Weights of a small GPT-style language model, trained from scratch on English Wikipedia.
Size: width 160, MLP 640 GeGLU, 10.4M parameters.
Each number is 128 + 32 x the weight over its row's rms, rounded and kept within 0 to 255. Layers, rows and columns count from 0. Numbers have three digits each. The size before them is the row's rms in percent of the matrix's.

# k: layer 8 attention key, 160x160, rms 0.121, rows 150-159, columns 0-159
# q: layer 8 attention query, 160x160, rms 0.127, rows 151-159, columns 0-159
# v: layer 8 attention value, 160x160, rms 0.145, rows 128-159, columns 0-159
# o: layer 8 attention output (transposed), 160x160, rms 0.368, rows 128-159, columns 0-159
# gate: layer 8 MLP gate, 640x160, rms 0.178, rows 0, columns 0-159
# up: layer 8 MLP up, 640x160, rms 0.164, rows 0, columns 0-159
k150 086:074166158107120137191101136127145099088148154091115105095163088150135120117130163140095037097123138092187115116118081124125122129100141155143105184071101072109146090150140119137155170119131122105145158151124150133115132191114142143151112098096155167198150131207137100155104142119164056131089155171217134125138070049115167117157144119134165149096127141134172196102101142106105103134086099104117164083167168123136180197142137137156139157136163137118117090080125090154112057108155157
q151 101:088075128145168112089105153161134112165147115134185133141153125101062114098129143132137087111094189058158125061145122159190114109199152146112194102084118080087142146158134148154082208154099103110173078158144177147072126178102109142137118155096100127093166109176176115123130124111108141131143121169076146123166124155117144149121164138117149150140175133149173093128096093107104150088154108126149087080221118170140084107122058114142101137136134097167171151123102130090077132144066114
k151 092:164180125115168122175153111168129130108123122186141145105083130134128074121160095083149099186083120124111146157112111174185124177128119135119097132096138181164188102110145163212138072117089168128150098126101060150104168131116070122089141089073071089098056106187123143184198131139159139121140190115165137119147116117119117100134216121096127149106106091143133145186121117125060081133132147097102166115138153104143115053145137138098127126077097126121149116148132073140122166132095116
q152 080:142050095113129147100112102155132114179108097088145146099137167157100183100091174128154150146134160089122098111105166107143072077117176157171110174108134102134142119133146140088098131120123103163090127065155142117110136122125137076067106167091153187135053184113109112131153089079134064180103117104130140158049184129158109111184171100107215120098177180129088142147183099104124105127135082121131173073168148124089128159124128101143142136137125180125090140152173136169154087142092129
k152 089:150142130176144183165134069165136103118181100104160149092129086137114137145142150133128116148119157138118155113131152083130205167143080147133084147097130172083186150105116137084153114119165162142102143113074111134115095154094086084154082142172180172105092132089110115055117071095120171118090162196107112141090127086119126086164130073175170152169127085135116140135082094061110082130201080103122085098104102134137078172167104131089169127140132141124170150119145123172141116133213111
q153 090:153060163151149156130143137178128116101111094161166128140077063065168077144145153153131094116099173079171117135136155141157120183162166097153121153148094181130085126150072151070131134133125141176101137111109119074167082093117150098180114164157171147157068066125152099058088154159139140091066161146125122074090126069094076129131154138146102141144090160189131181167132193121148149164148115139103085136130135135156083146076155120141139107145096125108071088106138140153154102110172140
k153 093:096106168140106113099120179128169082173161133171155112108127158116088106121128167124151107132130088159124124136119114138160144142175097130145140171145197152151136182109114068087065142135112129135177118095157171152103084148173097112154090122027071131111132141204143115133123088138135184128147139068106147105135151182152119155053132119178081111105120181080120083154120143083124137120178112094072120079152097113077124152165117147141106120132123048155138107154130133121107122094117234
q154 097:115136177130099141110156136108106150200126057119080140097121146117207156084165142114122129140104125126129088149153119136095175107212108102201105102150147086153049099161171101134134146124077074089125087103096159146147105086136110163089115140157186200152105140152092105103116164122140088120158084107106104089160153144168108136147168040090079107113166161134139126183163081091135180061181121173169110107135121084136118112117141142152183123132112140132114123143128150138079137097114097
k154 098:160169123120181132147153117125139122107138086130129098147159143145197143125122131113136140081160149144102131136099131125156144098186167128149141149037126116068106132106063149176193124145138153187122134053122078084123099126106094139153117150048109157071153117108106103162130087145119175104136083172113122132128095114115127121096134108095121189167166118087061141089172126121087108118155130129094055188094125115201052105114148147138105166168176144113110131122166166060154078108136091
q155 087:131151086117139061121117141116098113067127098110204118106147109152148108135120148094186066165145119096149091192160114119118112105137098155122131190115115130131102150152158167121162208061107068126128128081153089159115138049143166192129114147137037099122150120153161169160095180106091079148123142144155123167171123161138127100130142085130090132147074134143177115097174097165037140130115144151099139112116159120152179154119109110114128153128131168090181187105117093135161098110180130
k155 088:102156135112104122158131135081154113084134160161115133156126097111116124111125071129136109108155146083078098112123102134123135166067215148138132202151143137110162150161060153185140072069105131156137132099163144186152165139134162137154120169091166101073115101070178157101121101158111158185101151178116163135140113165109107112122115095085121140173142178070170117073106128142143070113181104125131141099133113108175097153095170201156098105093130094111078127110152072154189160150063139
q156 093:154160073122197159119108122113140131173129149134090125172177149058158180126107107116143151080113135182119121136108098158109147173072165100134197159188101105155134164104155140151080119138116112157187138096082102102107152166095132114095163121146160170162124055068168114117123105097144141119133065099144138097059150074128156161174139112117115144177159142134086097177103120138118112080111134109104102156136095138143132112080082151095144183159089221138206084134120147159167125115117146
k156 102:128163108122122146113117094156112092125144150086160133135123116130153165111100139151160147135129138110158157128154178144121152108200090153101064097105105129148088136110139127086177085079086092058130167088122137119122065110152094125200068216094101111094145132160069123176127083148126134147148107149171107176099149140099147089076122074113117156148090137186146123102227138114138214151112083159154138100098107124070120127111135156093060116158130128167078132095184102132122105158151114
q157 091:091141172132128150121121164138143075141093098143114153130137137150143093132053082143090153229121130113180107121149126121105079124169143098077185101121167173127110141117065111067096147173149166152071127187126095145132179115161122184133127127157108122115084137100181168121108151149153089136153195089082137108139121181111153145191065087123197162172134190141118187117119121111123092129081120154149108124148111161111127100078148112132095202072158128108111153089082105129123131120102159
k157 102:170080138048128135105131106139090157114092083149179149070102186102097172119114098151142101047120070133125105171054090169102135105136107130142101170127125157146150092175036137069111195126088121154057156148126197182172155144123104110124144097133139106121139095132106112158138111130181174176125149190074138121152132145141180084122106085127168120150114141127099124083135106131158124117068096119093136139123093122151188130133171127106118182132116187098158166104104110152149133144143120
q158 086:137176085113119142107057156134151149183128176116168157097151133134132180142118084221129139147171086146137057089119169160128145146082111112125080080095148096202114162109129118041106155089085141106117129092081119123178051149143165090132111091149140138122129139192134198144123139132082093096080080114095137189125127165103130096170103103174143115137118164107145141099114130134094133101124104112130175180194178163171103167147143162129088108150163122128124137145143162129104103158136086
k158 092:081052119060142153090073146141125130116130132202118098065154122123109108120137118145155106111109158125102127105103140063133111150188148151215169131069127173102083135106172174061128096130169109137137114142140151129143135159102114144132087147176152151101136136099160128156129108082156122133100189110161131159109134111118084108154109123129117137154135122166138123108145068117116089051094205109100237132119098169146150114127163119128220057166150130129156138168159089115116096127100125
q159 086:142136145142113087101202115159167132132104158118123138119077036108134111145144146154156090197129150107106156153197157097108118116251122079159138134147135104117112151147097136095175124115118186159130141103116135103144077153091147106171140116166133102157065174141127139092183126136105117173124108158101153175052109110123146119150075091117164103133165110109151100183147112155096113120075151063183075157116092135090054131079093105154144145120137119174155135139090154144130130138109076
k159 086:157103176104134140193144155074137153163079098147148174086141184132126156093067138146101113138115209105199096136098113076099142062101111109076193110117155196200155097053114132103170162096099179160126119137123105162121112097093119138122166156134117127072138151085133152147097131149148126137120125073091137158092115192143132161078152102090126123127095107142131171154136135144161112073122160139137129151035133079104134137135153131096140092093104200098101129141113103152121130075115147
v128 107:102121071216151137155118146090158145147128092126108143100110194127139119117090166159121164124181135150090078183111150127093109118125120121154132112175126123229139167163131208147080086096186140140141128162086033161062137142036100114108118128161115098116168132137136068108119130169109106143117140126171097166178090135137113098137088178104123105150116175092137189160080152127122123152135125087090105151104135144126104127122155135158125105153148148154063092131083186093121155103127111
o128 110:144090159025142126132158111128125121160130089157163125135141105121128128127133129136134115091088142174109139096072118111154161132089105169142118154140132178086083126067087065121185121127049069131072133136137183067194101122167132102197127154087083137132127139130175179113113140103178167126171146116098160138072114095203127143181118133181145182086160107142130110079136121125140131118131217141156168072138146149117106154110137093064122133160112107128137128118124102149170072120137167
v129 114:148172111134046178119122085189056119115133121141120090128085106104191122069120159157167151161092090173108151089123139131073187146173126049174157118148129094073132085141109098111117115169119135192127094156109120107107128141119084139128099165141150112160141102103193161158121146124101124158080101162112167138123167179132138136172131219108120125169074113134106170185136104104161115125098100067158132148093114124108105048106123113101146131138140124111090112163110086158135085111115193
o129 112:109144090193155088115152129117148084113136184168114166098139155086115100119157086163146035165150125026110085167122122077127148132089110160092107148177149095152118173130166097132130123109099144140122151088155088158099161114113181152116146159134087134116165137108121130159064158103102127163143136128154098159091144067134130144162132031130093151123178165145135113077103148126091125138139132155066140127163131107120137217150137157150143128090040153121128126075153196126130120158156088
v130 097:170152095170116066134138113157082153077155169110146114148143132131117151131111095142168182137114128135118140186079048180107106163129120160103171134155187114109107149144120161148140109081164178109124148150037152172108107142190100146146112191110136098157125131119163103120108164193114145148098062162116127087142127148173113118126125188101161085074100111087127117093095128106136123128190083049093111166126116093074155121159131106169142161080073119125099131119153156149142036114130125
o130 091:116137139111128148153128139090170108165118159125090145067093137132141171138163162194129127147154118128082108093124167084133150075132092106169086118125069172131177115111098101079170114120089098104119156073138147131119150148074186078088119088124095184121103072082175148146098092121118060096147139147082171146153098102129169128133140054151112164069146140135143132213109101132133111135087177132129124161160132150150180192119110149061117089149151219124105130174122111122163150124167167
v131 101:158135138116110057135126087135107151075129136170163122160080081107156116173117146094107136157129127099153139102096150084106125161114134140098078065133137143142144143114157120127180144091154177127150109128196091142146143112143151142192157139160168136156139134126095139085154143177128221125148121112134127107111175110106114167081164115126103128176151144139127128119123092093117107099118195166083144142104120148103101177081153123192091111037131099144106117117206174062084185087169035
o131 107:066135113142133105122129116105158171202137126080158135092124132144114160088119137149157127136160127166139125091125188173112185119160143135165130152084162130136117114120126127158111048152123108078130159142034136122088123122113124171103139090042127154139123130123105064103110134139164098162112127171133123080111087094114127140142131150093177171124051166130140135119180080190147150179142129096112122116130091096150160061177101129162121125180097156085144161099066066189076151155151187
v132 111:067114222080129156105134131171139100146099101125116096149151084159143114061120137134126140074139132083096101179159146036113126124160086100137156104116109103128141089120136083091113125119123052128159159100092226147140129125136125084147170097075143108156127161110103169116124153163136096107190089100133140139135182117076130134126167127175133152120108130144121103098177055103078087160074170128137147100084127113134141076133165156134110107162195118113197168127083164147157148135124159
o132 115:161140119120151130151081144070106128101101170148112140156177144054112155175117082064154102201096115147153131117085087216154148187106162126116137111163082085120133150175118183144112132144174150152141103131157081126130100097097084172107111132130105125160118125164109119137187101105078111123094145107131134072138202065151139135096119154125125086124143173148130128171067198117197145073179102108113094095131138156101145111123154133134168149106087115127134118121194117106083047130118158
v133 105:141091148156161166086119139141093102146161181118118130170137164171115117137123128165185101171131129128168091148136070148129143185145123181124159125111122113151124116110148131159155129129077091097158155140119105175075116105147115191128126157140033137080147117075126169123095125144135095101154137100097117113116101107106149068186096103071140106127150150022160187127183048166163134204110153129079126079096148169132106132122146164097180141124165108150141118128068135116146142118156048
o133 105:110090144135105120157114083136158153134059089127133144077132064121144136138142128117087170150176095135169152084156125098087110118095122116109128115189105107089128107146134153113182124136129131183108105191105133036124083144132111145118097118171204186185087128139126075107111176087196154112127152136098141163160153115145115172110144153187134125112123073177086095143055212093120154069120101144123111165136130125080124122147101083123096124163129164116133150120179183098172121084121179
v134 092:189063124151119107108084167171187141081107147135116129140123083158150213092179152179107120126193128088116143133098112107140134155123096154156137121107135118175148170151147112109067155118090110189171119147172096109115156156142159094086112116155136124072095178093134119127127163103131138152122091107164093109163138176131080176198180134148136130098127120153182106141066086114114097175122092060184098156127155150142208137101103131091108128097144112097065110155142092092151075139102092
o134 094:068170122121148094130130140118050154137089118084104069180149115071143107155129095112147145042071114188106152166118149179135131097127119130146143147216163162109112107110110076134179107115126163159140157105086096156134181052110108160154117178155071158134201121201122116091137100119090080097158151106070168166106154074087139102085138100135082128129126143130100162166174180109159149102109158196110157132136133107121133155137154129122092143126094138153082118160104131144140151116138150
v135 115:149142105112094136122116075127196167152140095130229124140152116152146150129135118077069103119134167097118125155128101072119102153149132200109063100138174110165072165189191095145112132114179137109120177092139102102163168174158089110160121064165144168080178179139136098152131135179140101115141105155093139135140136115118108141110164103053091083043142131128144168121098077082172112152140145149100094156120171140196120085107125145116093116106099114111073134102153121144117122112170133
o135 117:132156121136132155140177136145022170111137130130100072164121127090126120119152120144175169091113080142122115108151162174149118130127124074185120142122109158140208108080083156122173087198086125100195130124135134151127051071101152112096141162092164080123091109113147152098100077147108101148123144190129136114145074121148055111109104132160138122189105139124107127150152155181113136094135106173119176112094091145147192146150136073117158138105135155099145194174138073140131158089100080
v136 101:133191144153126095140126151130124169153140109157080132175132133164197113135189186131136130169163085177129123184145199155121113121103046113111151134128138140167137153157170155135085112139122121107133127090119151130144070179131122130083127161134158127065129082060145103103151055099134165147090102093084138111126123131123087156174087120140160113101107110053116186125097124105136117169049155119135195090115198109147099101079107107146117122140134135109061098155102168114066082161108124
o136 100:119054073102167141133192133163121093150136161146128105140136147096117140090075107117131149088052118094157149123087095079158129154143206129182107150125099108122123090100129052140152141139057120161159136147121113106092183107132128116191104071140066126166173152125132132109134137190130187124172142129145123141119173063143152109142147117155160142078169121150079093135176133083148144102155104167125120112127081200120126145117069129073166184094086133132140093137163072148141144103186144
v137 104:117120172078139147138146118161103069083103134086072124105184129186091118214122179134169088100084118141128066134162143113083162133154120061175165149102160167127087113102088087079162139144113103113148104145113135152135114094076139158153119159138067146152154148125130169106088082147154096125132151094141143117125163146061182091182104133163106181150079115124085088184135040133144134178125125161121145112174114084130060152110068098139123106161154136124106132123082137176121157146128139
o137 100:134162142134158089065100177108142154210186066187132132128173145101109074097082103118135129148163121082158157147086146100121153114141143162107166087184118071143120117199173100152125124070139096155112078120163121076113128152157099130103152113148135136154118110093118060146139173091143114095114114089121136103103198119129086104167151126094114079130180117117169128089132180121111153136167170104138151191166108120095166056134146139110167111149081111172153041107164135084139145120159130
v138 094:170126123138110126151099164155161121121156141141178132083135084091126086066112138091135162092045118085098223081144117143124113133118111168116153130148094116072089133123087077192103096160144161111103133169161143125141076119140122091078101092068143154116135125184069153071153137188116095133109141108130133170103150163114046155156164118098113089172132191131165204148131094106149161130137109154124132160147155114125156194083135139162166137125224141150109116129161094112118127148121121
o138 093:094145090151127122126131125082082109119111175125108112189143096092154169107118116140122083149199163166174064192161157181120115142122158123097103116117112142147116161168128143120057137186145118094150168116069173136134151113119155176161129127156145126123086130069110145156073116160113179141174093154078165120117067177072193143048136111124155101125123110091118106136131138212145097108076102165167137122105111122125047145171163135079130146095059165107121142120116150135111159094100129
v139 100:170114116109136113118146129115071110104106163138107154126130090097129114121029106132129178150119174159180096098120102151148126108126175074159121131111162110170137099132120174082154081080132056125160108182150165157042117135124119178175093116200157098245157117174140132127156151120095094159150150129150128152094143165149136088175085130116076173068115123129125140082153162122122116107084121135106104116136109113094102130200130138111084063156098163063131112114136147130113158110105159
o139 098:106118161105134145131121166127167188163118108115143148039122190188106137123234138134070099085150110108064132102114131108151173107094096149111180134097107113153111081106125090172086147152119171170052077114130131136164114152106131114111185145139116157035146172126174158131117119109128138086092137136114151128198094153104106153153146108150122102129138149118209160115149119129123152133137184096109117097154157099121105136082125109157107153161131039140151141086135126145153045138108128
v140 094:074105122154161146195107122119144143089118062127102154157115191117095168126080160136114156116121167079095154175106087138148046155101080133111165173120149145096177105135142096085129118133123087118106110139126127139132116164085119141143169165111153118164142152151066139145163062125106122097167111166162106140138121176101141178106149150136127121158149172106086134099118205086087125095127154111044107106056190126115119105112133185172108155135068112189138135100141169106068122154104199
o140 092:142156110089167110088150154166116123142174116118173171089147061117132137130144078152129105145123154160080118090107150152154172088107121145158111111035087117147127136140084138128101162082161114114146169116084172167157111135156137129167095108135077153123160110192119165125160098166151152113081106153106171106118087073091184108124092147116172127135130089155121165157107112168125080105144129078196131131232126164182136080098137100083182081147166120089173103135092084161140080085124110
v141 102:137157156166117179147161118163177170141147098150133159118115128118087146133172133081144132138069106155123101070150147128132120145128101139143123104129107113125068117146154144149149174146135175113107099154141145184054167055103141124137093128110136158168170090071168153100071126102063170111152116167102110136164097140177185124150128063087166095143139116135140135062060066176156155142100103101141137111148186051119092127131096145117123131095198133125081106134152110145109060120190069
o141 100:120131090142179077107120117067100108197121171155129088127109123159150130115104207142144095133172134064133087190126184121093135074121107133106144172135113174164113122060159126104162086146092153133141096145130174104138108143143120079128159166110135130101102209104090077137079179124158132144098185121158104161055123090111074139106096163111141182087076123122116125167125145138100142122124132134100064180137124183090162153108112106131163149135051183121177138137109157160125178099123152
v142 098:139195156140082121108113125079135108137116126131144127141153182124098144151152088142102185148152091140179067106118152169140129104102108128165157098076128217097177131148151165188151122058103149157110155111088183115183149125120134080098151129108119131147112135100048115122078182145124156106113142098091135125176143115083120148139127156178153162190165075164115156147163108091180078095158123149108146124136104088163089181088128165105127145132073098103090156058122178069084143119114100
o142 099:081074108137147119132100098196119128168115085134181179153094112075158149126117130146182090144092139110152157109138166087179106190171150127157064154168121137098136135090087147145146163141127090121168116094138140186063142173142174105085073109105146097140114123107156099118171073125141086129124096118114116099103146136155123168088152111035142112147138140081152046155133183139091098176087099169136163093132108165115109117109100093144085147139138217119162115167153087140129110159149181
v143 098:092071159053157134172114081157133166093136115104135070102130143040123112037139132102102137150201158113095168121105138152170099135135187157133089133176137146143156101115104121128126123158175157145165123107075153140093172155137114155141158102117162131151099122142168186086108154121140110113121073129131138153089105151148160074125162087164099166125092065142065120096077158099120153116110146140127138150125135200126131099139074169127184141113046097091169133141173136180110162162139167
o143 101:172137127157122159073173069101092067087100159096102205110104166183122152178140154133150139138098115178111126085158113131117169072062102115134094162104145133053140158133144099091166125110099091082139171116164095105134108115141135121106138165169095106165215104118058111177139133115091130106092179175108135125146132098139063135145147170103104084151113174149163193164157090093142121135172081124134110098134149102149161131128190108171149086103190122162154133120136127106128098134107081
v144 093:141149145160038121094124107095151151140129134123097093153124136093134138155084157141091159103117069092158146106134140116151133125111101171114219115119125114093119113094151060098103097086161121079162110171119221156176051122132161133173187097100099101110155139109104044139159122150067080157123099111140157181135176140125115106094164156083113107135171135129180078100130201109114098126106146164171133125085137121115133160132143086150109129114208134148182166147166098131171106118138130
o144 099:111151115098189147213071160105137085159110131113145107158099098142139141070092078112107076175134163162111064209156108220117134181171146074127134145064153115138119120146091150186107148199158130167084120104110127165098152120137143155118078080119142153127103134165144178141126134137146182152092131131103096081106099135115181097067116113136127170137079134113122143132087084132175109136127082131126124154137141124185135111116119180147099166118070156130076126080122158092084089144155140
v145 100:090171126124161152140137183128104109173063090129133169105116131152167059141119126095111114147181184106052080094141150126096063140109098161124097090186147114116112175128128150171184133163161118152093157149143129095113156188137148074145155142099161106122077116086150130081161129136095126144155065161136073118059085099160115111135161145158099096089149195138161097153149202138134157180152134140090147088156162140127117078118120146125132083142062153178125150128129170064113108089117128
o145 110:178093137122123107084096077106156154087192138110087142111127127173066174133106132111135141125073144167120208144144123119110112065097153125173126217095118112215138138107099135118116161047116161111172145156130095076161128101104158160127150077117145189144132176166130156148131105162118103095143186097136164112151090105140107145165100143122153105107110118141075177088131098114122115096133171089165081114116130138138142187160106100094086145150175070071104138131167059150159135165101132
v146 097:148135127139101085079101157088141079168127112086144160076138072125055170176124146111107080072158120122130134177139158131156121135115142152167080102134148130116164156107089206096186073116110210157160105112125062117147120212113154181104141122123146130075128165151112089134117109204183096172103113099158130151121106089129109100077091138180166146140161132169176088159118149131129134098157129168082125134118190135100151128148105122124178109089074127171158159113090121106156119120128172
o146 100:100130161135126161170114155141115164086183134148135126203129137153134062108137064118106166131072207170130137071151127131150148122135087154135120155102151173069112109148137074133101132117139065098119158143131138102120077045140091110159171131105077085150109107130158181096192154125121088135170102099112107118101133171152164073194125215114106118144110119109080144106112085103114135142144141109201146137118121159146090112115180175126110141134138135074093114145138065114122211157145102
v147 099:147159105106103143064126162082082086135166129083155148144166184112133121094159072140084106171170114151158122125116109156147146082141165133150113148134174173136111110136110183094109064076132112210251087157104120147180120143132101153105075133108139099145162137084104097105106197059121129138123151137122108115122137133153139124094105108151100117130105084112068148187196165133160151133087111114153126144151120132131086091098136151104106120122139173129081074083093075111110109173149186
o147 098:119089117170091124176106114173101152147096158177143139126095113124106113152128133160138160029100076067113097090150147122126093165121116143127088147156143082121177105082121114182095163114129193124014099105179128124115201190132122133089151174177080129121076113169208158122154103132165117081155119120150176159125096162180084175136144138089099096163128157141186133090101110095092130145109165114105153088116131106107119180117119084160139133144124095113120122134129156124142174135095107
v148 098:073129122136099155159087170081193124119130125152118126130136095117097100212142187161114122127116147100075077137123106071111158125159203134132137159138159154143095080159145118081090175128163093165157123117122131137114128152058127130095117113104118165152169108062089097094136096104095121146153191134119164197077137144144164180170097143057079159084126147111147133146110129124085125163113131164160081069156122180117154115165139096039112132137197165061116121137139097121116128157126140
o148 101:182129100099151084121102121150085137153141092117150079179107149152116098090126111107122123072140106154136168142113145216128114141124114148149169096104145053180113139110129087127105146146130176163084089120151150097131086095156157194117154167162095097077100199155159131107145140117142177114100146117067089137120150141093083074129090104201102123169120118122154139050137133119176147120152113142096134201113136065136188171077107181142149140144079078166136133107056152122136124131167155
v149 095:190129146109142125109133167128192170141141151125171129088167093098171165130140106111148131123136127169099170203139159066145140124144136153103077085160125094071085134144132174142155136141198164154125132132146136132142182136143112116141071074073137169152122133174148152078113054101139169061126127105086124138111118069131117115124098093126086110141100154144128171158088120123090133154137099218141107118176124174108122104155060101201090103072164138188093142094095136157089110133177109
o149 097:074120114127107130131197090096041065088138150160122124189146137139078069109140177126117103089139123079212088127135126210148116113132123092137133129155125134177182175178200105118130122150107121069141162099133130100077102136118150144134189159154154073108137144092147085149103147172099104134134131163154117117105114187108112125154093187117154107124158082152159118189193098150148137095126127088122131193104128093102142126090147107063192139136092154104109132119135086088130149135130099
v150 087:055136142112085136123129088126119146054127120127128146102143088144069110134102156173146139118143059189168095085121148105091080135139138078180166150140151154181114108120139148109118119138123082135112152115103119091128126133066111168134137157145164092212093141151133135179161156149160101158121090142122088133156109105152142143241147095130126240140103127141136081118080074110134096193134060113143088105139140085170118127146118125114141166137128179066119130164138149107179115179107121
o150 088:169137119130173165131088143056134134199125107169114104144151177173125173148151104085156047130146145115104153122103138079148197077114083138097154099116168135131104108118075092133184135103165132139162114111158165114119096125107151083112136101154090173094173124106093134068162052094073108099130128148115149140102212127098109061099095095181097097116122152106150113111174175098147130122142172131129183119135129096106127175084210114149185104138130104152162096124136143127145107119161186
v151 100:106134067135183138134114107130119126123121096165127145124149155118152117139099136083108104077079163096173120158137130103128130103157155101102140146174163159130119050176225096098093112119113060161090146123126114122179126085169106108168139089078148087154146098131080100106183111124139117106118158145082120120153177125135107167085143157107092147111144093130065133168180119099081126105094090218158100143127106176062164112105185060161078183108120102147159157109192137132132124133177143
o151 093:166103139135119099179140148095104115126134115082145094120126156124110127113127080142170144154145057115104112094147117227139114177131153154134119088062091025138185156125083180175133158116151153138145123083122136179095118195106156157155104146157185106160131136149179121111123124147126111177107127175167119103105110150151137113069117095101182120171120193085179142105118110141146121132163150067105156127118105112178122111120078163100149086053160107081105144122052120162092126141087121
v152 101:121113118157178157089136150142118114168145094138139196109120132205160081079078115152195104086121139143126099166135145129072119098169145113067179172118076109150104140095098123076172113138090092172103179124177138109111119149134099117115081094112116157046148161170144125152155133100097126160122162139125040051121090129132117133143107142090133138165087176116177141162087186137094141170087078129113106099099165188158090136112119109148138092075128163069138122148107137125134113125192115
o152 097:130142124138100110197175146138150151106111155151077059180184086111100147162104122126073096141091112113109110137133053164159084117094090134133122134152109099129159102168147134153122192103138149130150171150100105111165139113085121134140156144142170154138120126114175139134089119156133104120164121149156152161164130190093163103114109084210121092103124063171088119084175111144103184091134176132131126143166171119097066134167128102084057169107131044133118131118173068095173105096084172
v153 103:059124162160158106081134134136106168192144150125101139139074166121098113090117154157135166107126099087120108168117116145165129151149172176113109152072154100150132133153095088111137133088121131131104184080136107241073093133155136111110125143124099107085068166113138147106095104134106121130124065156118067094132150115145117137143097148141140148138152066105100074172072186194130153150116115122150148166134130105124110085126218164144155144168180161040118147135133102169103067127082143
o153 100:142109086123122152150135129114145139142109156099132044102182143124168164207118078087127080162115077162100139123126138176143102086088081092171116062145089128102119098119084168123127153165132100125151092192123112069168145148115104064135102111195102163121169064117165142179137197119123114153119117101142181141160157121063123135124115143140119127124108155160129148088144088102135112112110133136118117121086159235149185125142083116112094100106125142160155119161134176064191183129147121
v154 095:144133128141138135085090206124141102172131253113171150141080098157159108123139082160167089097138146119134087112107119188131164096129187112180109128089162136137106122173128133113094137104102133124145171166128136082072049154168125075181145100126108121139177159132101100112152140105113167102150117132147109084130149125155155150165137108150126083138158092123085200217087127150153120121107131157086119113170109112121152136093148057146158130087136092126103124111176120119172130111092037
o154 103:060104105161094069214144048110133188127103095098114153117158110126116124157168135085108153130101114134136110092127145141130079125154092163141121126183090111151151093091159158154140081117158142195101114109131083150148203143145130127096098168113155143133073126128164145156073172144119082153101080107115179128129120164112114130112125123114167136079161098101145102053169132144102128123154156168159121117055154106123161155161109168069073172107156178122095158061113121159174144142131198
v155 108:103110091107169156191112154091130130097154121158124108127130177122175168149189101092053131163162170102155109110113077194144124103092179147138102141094142130128107130156173164165105161124153144110092138105145180088127164136171199063137160093074094077116116126136103139146090143130043098143128136119119120203158135127116129127129141106146146095135121160059104120056067150155115125184169138156139124086152112115084112116166157081167096151181064101121088176140155129162136164089132097
o155 107:173091123138153117088151108145115085149143049075156189181057101111111124127120185164184189081106112153096185108125176139130090135138101109110164119128077101148147188088105113090126103157083127148169121162130106153109164172122109129139110122129172150160097162161164151123149082092123132120106186133099073050141105146080134140095167156107176151109161079111149120149192100129169123119135078121159119150143153151154164150087113131085135137076179113192141084136079122150130088104079090
v156 096:156137172100141114116137120159161116131078099165136160122142147104125156058120114117134125122132186151126207152114142185151082144139065156169131135118114123147141065124146152145155174144100125119053133102222128193032128102128134143124053097114120157098154078101102179116130123101157136165060120162163134108113149185059117097145122095160095162117119082177095111161120091148162141157117139128122189156111147162072147158097136162122141039095152134142093102149071132138122126133132135
o156 103:086122161148093128116113141162090150100129146068101107085163159179125110163102139140129142084097122107165097105143154082126180080109159161106138194174144118119107132130154126117129121132068129104178098149070108086150186082126095110179162165189096115126141166132121075137107200119158145109131098146067135139133132069092103173153141178096132102126168212100169186142100138134096175087144142137108093194135109181133093062169108136141097183098078153090145113150153126101105115163085104
v157 107:101082143144152121081142149105095098155148117071055105149155140179080142170110141112154105113134107140163084191213172079134130137155111090119105150150136081160123135150083167098148099128091096121147136107124147135186177118137106147155194138180110128153157181112174107101131152132196157068099111131106094133109111082129157082140121096100165142122085107091137059073168129192143102106126121127119146087122163056185128106163134133090079129173077126166141155117082121105131128112137206
o157 106:113145129100114166189127106141145134106139107201152119102130163123099101133153068090115138149131138141138172093104055108152154116095141132127152077109095127115166092128155110121146152098162182122114100121165153085119054142082136104107107120128134118115133074157155121114228101098114071130140182114234096106155188160181124130173104177151137112144144124116108130157084169039107075148171155084106117126149097199101139093076158120154152111176184104115146135139140142094095121131152085
v158 096:163126139125127145164125078139058116097133138133110157088132195138103112131182120140128163151111105108117097134159118111110179165114220126085155066127182141190142113122091083176112144088112088106149165130103147125159105111091168125168123144119099111096094072090143182132057101102094139117163156109111122117156168095153115133105131143119106118112105112156121107176172120186104137132148110111190182133123061149131052148172162097147071095146140099089197136147090124217075142117078113
o158 085:121128135113169124076140144132182157164111089145131075160149159125126108129061131105116132119137071101182145139153100157108103119168079107153082098156091058109135159069106163101135147147127053181105080167147132160090134207156084148100134079153146141168152173153142064149114182172173132131107093086149087111159144157178136155112166119130119157157130155110187138123106129076152139125097120143069112109133129067116212090122066121133100068116108118174110089136176160141160128164144104
v159 098:143077115114118120138142156153183151119115132100173129135115121127120111117179076118079097143090145058156174142123082090142152114136105146145106121141180107090105140082130188061116125103190150128115132112190113124087165220118150147167123078112161164113129145126114080170204148149161108097196089126145157130119081109071104103107119067119077116126181165180101136171130129101183134122134136148105121204121167182138131156130108090188087068114148102162131166109146132182082143127143110
o159 089:111168154120100108163148148086089144120111122116075153130167137099130158119120180110129191067097145130153075092142143184116157142175137136114105135098107172149163107194140127189081093162132098063138137100134118132142110102128112157105106200105125121125121124139089179113136093149124111167115118187077148129127079184188137122137179188136173091093085130108142169162122062210064149088104169137140126097142125100142164056145172150064165112087089129112101157095131093103123140161093096
gate0 076:123105127114134144136149098147147102101052104100100083077126109143161150109147150166139158149104128104108080128200129098064115174104119126150121115160084136091104129122132175144159152123166109135145155226086160106136136077159145105137105132088180196102068141149129141102100175084169119140150110155144160158153085172130164134140103142148166137074105091116107131154108121164117148125098097170095212186163070085089071127111112124105057177182130182126096136140148167174118179134105160
up0 086:109124150103122097152064139168125142075107141148162125112126158101147130164158095144135166118130126107133087110111103157172145151069167127079173135191119168107118112152171167203110141127118160185104152141167171099088132114106113114094083123113121110134123109136098079075119131139133193143138165128143131153131080153173180169101120168114143135132061140122130113160055176166056154153174130154058117091133128128088149154143088139180196077130078100094106170054111126152163154201092122